{"head_dim": 32, "qk_norm": false, "init_std_qkv": 0.0372, "init_std_up": 0.0372}
Each number is 128 + 24 x the weight over the matrix's rms, rounded and kept within 0 to 255. Layers, rows and columns count from 0. Numbers have three digits each.

# layer 9 attention query, 160x160, rms 0.0525, rows 14-31,46-63,78-95,109-127,141-159, columns 40-79
161131129130116140116119109130140118092123158146120110126131111097110123119130114120135104125117116143131105126122181142
152105135154144109136164129143081140124130099124149119134134116105104144118107103132114097110123144138137152103111125095
154096120125117102145129099134116177157128132120068130110122120076154118126100145116107131146133126111153127154143144112
134172120109163130153160111144129141133115123113111100111115126125118140122093159101123099121129143128106161128143155126
155178122106141148115132131153141145160114099142134113077093131144139124114124139093151142096103091137136153121128135121
089150153145125175120092116111111112116177141165140078134143120166104118154130157139138129151100157106118115159104169093
110098149138100162128127121129121141144142131138128116123137098133141156154138133141138130126097089131159117137114120131
124172121119082154075108118118139133122113134157135134114127113163119111130149169122148162152114094132138149113110112165
098141134130122127129152106150150146095161123120139092117124118089113158072150159139132111119194085112105138098118160149
094126092105153147144149120151128155179123108152114155088148150146126132125150137124082171136161116134117106118127145126
160174143116129123136103086078145122100123138118140120117174107154153151159114165158141085141103147119101158096125142106
117202140106085149048152126128142162119179098149147101094080112179137086148146152048138161160071095134140164130128125141
110114113130125151095104140126122129117132133136133119159132134132161145175104129140143127165084136127125183140142127134
102151113118124159101121110134115150183101113155126092144147134142156119106102117124138132124158154147087106105116099145
095151125074130149157101092155159112113116131132147125102122173127129133127144174098126168128154119135098123115111131137
153135108136134186111099100108155105137137156122135109162109141119094107148150139113120137141091128141142116111111129136
108124135133125087096146110136133160125118086173111134116095120108152131158145158107129142140123119145140131092166128128
133130088140130155116149103089135117164158117144107138146111167113125114125155106116112136170159131123108154126110124116
169141182094140163120124144153127146154088170156068143090158153077092134152125132117142152119080135115106127155135103137
106129137164131069145156088129094172155124120143188123103114074090072149131142194163072089131195114086159114119120121054
148139116172164110118163166136094115087159147140130157171124150092112092197169116109135128180129189149123123137120194146
140103104155142122194113133130101129126110122139145082119115107129115133145123062152135122121138167107100119114132149133
157194148157107129111137151119110136157081123164078122146094121106075120162159119115123083126117148111135120127121152126
163160066154128129137095174127136123152134145156099119143094117156126147197112104141130118125110112140111127167102137142
116155118122118131125124127128139125112158105125136124129135109145162111113123105140142185153133109107136125080128131127
119163106101108159083127115121170123145154138131106149162127124138129129134115133104179158142135137149122137111101137123
144088137129126141143102121151133129103106139124117082126136134141102125125107124111112125102135089115133121127123090137
112126150134163109090127138126112178148086099122102154134141134106117110146127090150115143070135110117132072097125147094
149080127118120112167144116148083151161161119112119088099128089117124178131140122114141120104122144109125147155164078119
085255092101094136034097122153142083192166170165138205161110113158164124044079177078190179153072138145138153120117096199
173096161078098177119142109091111132068048164149134084069137080188153131156117143068026161127116153115160200176060136050
127133111152155141128132123195141148193147074120099118155110076142118116066139137092113110155166084155132090144144088170
128105151120166115142088054149176129112115131159051172104088165152145091084147144159153106137188141110119111083117156157
100093144104126151105157083117188107145172131121152127132129148170073115166143097181132142143094100088170133146120120065
139053156143171095105141119139153127168095080159163070109114103102134110138099115137148170112104132089142066118199112078
144122088090092118140101151079136167173179106149153100183135137134149069101188118158160126241104121182119140132105134132
151133167154170097123094158130158147072095130089114132141115139145120125101120135132185098135117082130096123105140128130
105120139141128108128121087133108113135130130105123110123123114087095113073140138120106064144170129117135101087128126119
133138125116109107127150149126109138142129121117130103108127111100115134111096129158135127127148138139117133117154131139
134120154131147144117109132153126114129133115150138131123147117124115114124151128107110148113139152119118138149145131138
144147138123125138105133157167102135144103121139135113089125109126103148159155117135149144120131138142135126144163133140
133115114076122130125133152135150137092169122151153146132129118149163124108108135111125145110132149117161150117113109136
140155137085077118107191134061128103119175108101167119120145106111064131104125157116124155132128094138145126138120121126
157147130141116128139111159137103111115089147130147132112179109118118111084138124117128070095096114158121131176110123155
174143115138138130134134137136123116104102158149120124128106119101170100111099092132169151106159117120159133095078108149
173144128148167143164100133174123100173087148116114114102166136135142134137106122097121122146123134123147121148117144167
165095134152143124164138119167122134183086147138107185102121127138134139134136134107090114081106125114137098118155123110
057201104105074114073107141099138089088145117140163153170113151205106087124151125108138159149108041125200158152116093124
143116116139116175118095154137150118123121189190117123116107141164180142178100117112163138139119139112092166117125140105
068146094120133125100134131120147143142162097176149113183066162123117069122186159097123157181169109150132084110127097133
129143102113124153124121094157144116145109145138105184112108146112143117145136153141121160098150101129102120126093153146
133130138151133146149168118127157123129109136138116097114165150144129129111127097136154102146077116126095108110153124130
085112138113130121128165115122116116163162097167136104142075125091132153131119143106154104135144141129159132122149140107
144126148120109135116116151115108104128099123151099132138140186140086092151144119135106177120110134162115099127109127144
079112123148142155147158112092126112104136108119161137165097160101116172178103147199148095120112142155120143115132165143
189125114155155162138096156152130147119042154131079107096152160090121124095130081087148125129119100120135111163143110123
156127145130128124135111118153108164115124148155165110073120120106095141100159178116073127124190161112160168095105140073
149099122112151109104127132126103116102157117128111140136134098115123116120138110105166112137117116162112133110103093155
140118151109124126136116117108146148126145119117123133129120123112131133120130142142098128148132145135122135128117147119
145142138125136130115127114129128120117123130127121125117111121107108115128143119151119147133112140127122116123110111119
111151116156087127153124127131136128124100135129149149134107153174141102143141151127109111148126133147142146109109116134
121141112138108106108123106136096143143161109106128120124139113117147123136121123115140146132137111145111130117142147134
101123120100142139113111143124130129129135134126111133136116152140154101102119113129145150171101123131111136150113127127
197097130143191130169141143161112142138097164104095103081164146156094165136124111091122114073097120145132144143120120156
166135136145131166114138125119112166091114113134138125123100158129159131173160090096119174116132066113176108065133136168
154126137135103115161132098084106110136164168083133104112095079128150163126115120108136127137087162110138124145124105095
090224106111101154061105147130126121177183112134116134128126110183186146094094158108181179188074169180139164139096074140
170118172138075197109137112119119138181084175135090122061139085149117171184091169106057140092124152141143160139123135052
081117155144138125071108103173150151137115079124105125126147136137136115093119131132095125145131123121170145172151128122
091104102126145090120109112118143122151139110182135136110091163116120043095165151129114178157154133132108106112087090124
143092129153112119139131107108155117174158140118120098144100147114117117102154133151132159156107119133108113094103132104
136089198128146115143197140123115148152111071108172089125111109109164106125121118128155107105095094129115095127186134079
191146122124113121150108097140127107144164118173103142131146141150128143123144118138116144177086132201119142142123098147
113139107123097112117131125146133137174116139137129122129157152119082111131126165115107164137139169164137114138115121142
184158176101090134109108132133123120072140116123129134073126111148116142133151109114123122088136129148122137141163110146
128148136141126117094114079115107139135106142132137096119097104113088119114117125074060142129166170109134154095118139113
176147121125143121108144135143096146131129137130138119129126134118129097155155135100120130133139145118123126142141129134
139112120136139121163136120148115120125132117134134100145145118130144131112143090114125115113146120117120142076119118148
176157136145141137092175114133104164132066115165110128113095100133130125150135117124119112125115154114142124173130123121
096147144155124149122122143142133145124109148123128096120120138140108134155140105095125117162117141144096120127122106110
089108093117117097111109119129134108135154101129122112148118112129142141083134103120137177132140105106134136061149115131
146132122105149173137152180128119158104119131107136104172099120143156070123102105114117152168102134127099105151093113094
171058114121135148159121183158116131135126182115091090087106117150156174176102127135169109084106113156098124113100127137
120175164171092170118137107114099144122129085124136117136095133104112111141130114070071177163110132130132094036127163095
119136101137162127131150116104095119161129126102143092119113061131126153098125161136121142126085142105137097137171149086
130180117086062149060119146129172138132109126161154182157104138181163068125107130072179176199061108140147126168143100099
140102128127128119161127128117131124146115175148127151133154104141114135126115147122107126115119131129122146143102076133
089137124112138117125147114144107158124119116142107156119142129101134132137127154116129152118185119163143119120105103113
116143112104136156119124064160181100146123152114101140119108144118138125123152186125094135145159141148137140136095097163
075133180124141119132122173130155160140131131135112096155122155139132085116122093119127146144082139115120110115162176092
120140130100123130099123119133110114121151130140134096108067137147156133157111124118130144144128109139125105132130153147
133116129116126092120093130136150107119144141130131104109106166122092111143133102134116105153113134148104141130127113094
# layer 9 attention key, 32x160, rms 0.0511, rows 13-31, columns 40-79
137094145145109118148155095125164098113104111117153149133151115138124145146133103180107117078109064130155106147115099163
102176126095146118178098111144117142128143186168130102106098113139154141124173159114128147077106107115099160126129148127
151155122146149146137078103144127158118120127157121140116126131121125160119132148124091184140130150164146150152112158112
109158148132121097131104140136171139133096130122130130139115145153142114134162115131131135126143114137133129144102115142
110137129139124152116126118127128120144133121141103142135142124114102143118119134105154142126115118124143134112106140160
133128091144150113123115135141154125120132134137143151126120133147125116111127119127141150150126116156118129138101082138
157125122132152129111124121146112120123123107136121126109127125119107112103136131103136138117105120130136119113100149144
127138118129118120094116163142174131105134126121111131124138144167120104138156132141117136120137120162125118161124108147
141121125125119147136112128145153112115139143137097131094141136149125130146154131116133131126102127134122131147144118151
136153120140123155119127113129096099177128097138121139174105138136125116124140108114088115101136136115148096093123175130
089144086129135135116135162166131145105124098118143167085114109142115060130136142117188154146105134155123119144121107131
174115158194144130182087103097102148177138174162115119101108153134145162144132139110133153097110159095087146153130093123
109149127128139132123156127127117113137124111105130139124108090151140130113090109123103116128147169141140095139146135117
132111097086103130115100100116103161106107195105107129088116137156141152100141153139124160177107127097111136150055071087
085125134126123127115157125143151176132083073106124106135077115139116105075146121151117120119089143103167103124157130129
138196142132108100109089137164141126099095083118124161142167177102117099117168173081121148136128113124100138140146196144
128111137123104077093165101120102144138145125143127134168134120151125116075109138177132086150081148053121158087127149072
140151171148128131161191173151073145108131119099139110138141103106132124149119109088118133135114145144138117099114180112
145076122148102142121138105121154135117132149157062120136071129059172129078129145120136196136125116114107098141149172107
# layer 9 attention value, 32x160, rms 0.092, rows 0-7, columns 40-79
108111140152108096151081144153140118143091102101126066170131089128109136122144155122159129145104105115165127111152132133
088139148146100151124148162157109141090127132163109151139145141154078146148118110123093115125113159146096155158144140138
136131158102188173124114142111160063114147157151137144145144157138105140179118108112112097133111142120151122106100134164
150130115139133148130130138101116156115178164127147131146149144068155155152145097129133140167158096160123130125110146096
086153113124153128115163138126085102092121130079145113152147102204107120093148159123143109138120122146100086186117143106
150136142127099192137141114109128150168136112119128105131142136138140130154105141094113125093174146121126125125118139117
103154130120088105101126125142143130154188135143173145166152156140138073164124088128105134096167131083145093133133154117
127144109168132153132133145114129114128140121111155148097160099163168135124127087127130087136126108145134174158123098164
# layer 9 attention output (transposed), 160x160, rms 0.0847, rows 0-7,32-39,64-70,96-102,128-134, columns 40-79
133121136106130158123097109142137149095128139139123147151170178142121105121100096149093110116106143090145133094136120131
144089086134121122165085115095121138138093139172127109162117080077159133154148127131139113124173129129146157126146128145
129137111177106104148149124141092135135143098136142085155147129113124104159142146170111164145165109130108125104134081108
071130109132108119180118145154135090094129077145134092138157145124086091096100116100082090114113094134150126108104122111
141140145126087134138152112157107142116097155190134121086114083130172139163113073088108190118108100145129165081127089117
175121107065129138115129123099142116112112129157136110100106148132118105148127102121113156101104145140121151154128124126
139120135119127136142139148125125131106120133135145135151124120124139129131093105159183132154050139120124109113120162117
130087118121104168135108087070142136129088139144126151133145118072130134112115175102135160115140123161120110129080130118
137120105133113136181137130156131106172142075144144116146134091132130136129085139150112117142124139138125130112135106144
097189168156114116081119171165073145123140119120169153133135148181114116176117083191083109127109153148088104160094128131
152092154113144164140131112142136113097149120164175122145131156109166141113127083081141107100129118088142148124104125150
118145152149112131111142124148103147113112145132179146094079132093132128177162153126118127157119128155121145144121110150
134155128117142132112117125113110089117137114137110124162156095143134132063116151184096094107154165125094124185142141140
123152093127112149128127151127131115114086104126103154157161154139106107146112166113141131117128107164113102157131123113
152146168096130150087098141148166066086147141134135102116127135141140110136123147120096150097130114121120132118129129149
156149123169147110128135069125122096109117099114117172129158115157152133134171100142128062126102092076137144148127102140
170126145169143095131126100181119145080142161146117107159100157107152110160164150156127134157114117110102137135131109118
134102119154135097131154101126121126129129142097109137137143143108114093115153137129080144134116144096101125112145155087
140155095138149128109147102109188124123115132130122153138142138124114104127108155125116149123129145115115142110126124151
118134104161086154144137105119116148121113136148095115127138123117128128115140130156126109109111118136168149129101126145
114126181133097130108106111138106157133139093166133130146112116140134142135078111142119122134094130104119116145102103084
116092150148109168100153119151140146090118142116152112146130139139141147136133073087110147167117125098149139158101127103
111150149090123119132137090163120155143151141109109101120114101151096138137107129162139137136118106107122156125132146083
080142118169099106124075143145125150171134101135181098138141113155134092087122120138164101150100148119122150135185093121
093111139169114152127159155179087143117104096115095120100168129145124125114133105120144092111145133134118171128157112125
144129134095150127135145115125170115124116133135074139097112142117143139122107124068121133163118127131135105113111140158
138099138118130153085148101132091111116137162098117120146158123092148117187148160090168149185125122137091145152111163101
096158113170122109118103127101156121109190117096129119154138082118117109091166128120121155149151150122134131188131160109
131116179168124140147127133097124120183162116134109154125129131099093123097167105137140132171138104119135104099150121089
146122119162119145084115091133160145126114148100132154116149102106145085106142127107122126101125142135115130126107106134
127148114143141149127126117135116112141150152148108094146106114103133107118122140098144167115104155172126104095100158126
058105146172149175126103116104113123118104143092107172064162128180083115156126099154102118121081129159088165165093115114
145132103107141179139106136126134139131124134140113150105164130112135113132095114091176105130108122139134116141071156129
123152148123159122122150110142148131126116142128149124130150105128105158129127114178162129170195167114109115120142132112
160118133118157148148092126113101132142136147111125137151113151099162149113109113149104128142131114161133135161104141165
094159123161116109107151107121107159145135137114125092174130153116135117128143115115135131172132115073118124148138100088
116146130180092109149134114160120108126117127107145103131158137116128121128135148136126088126207138159151127136108115140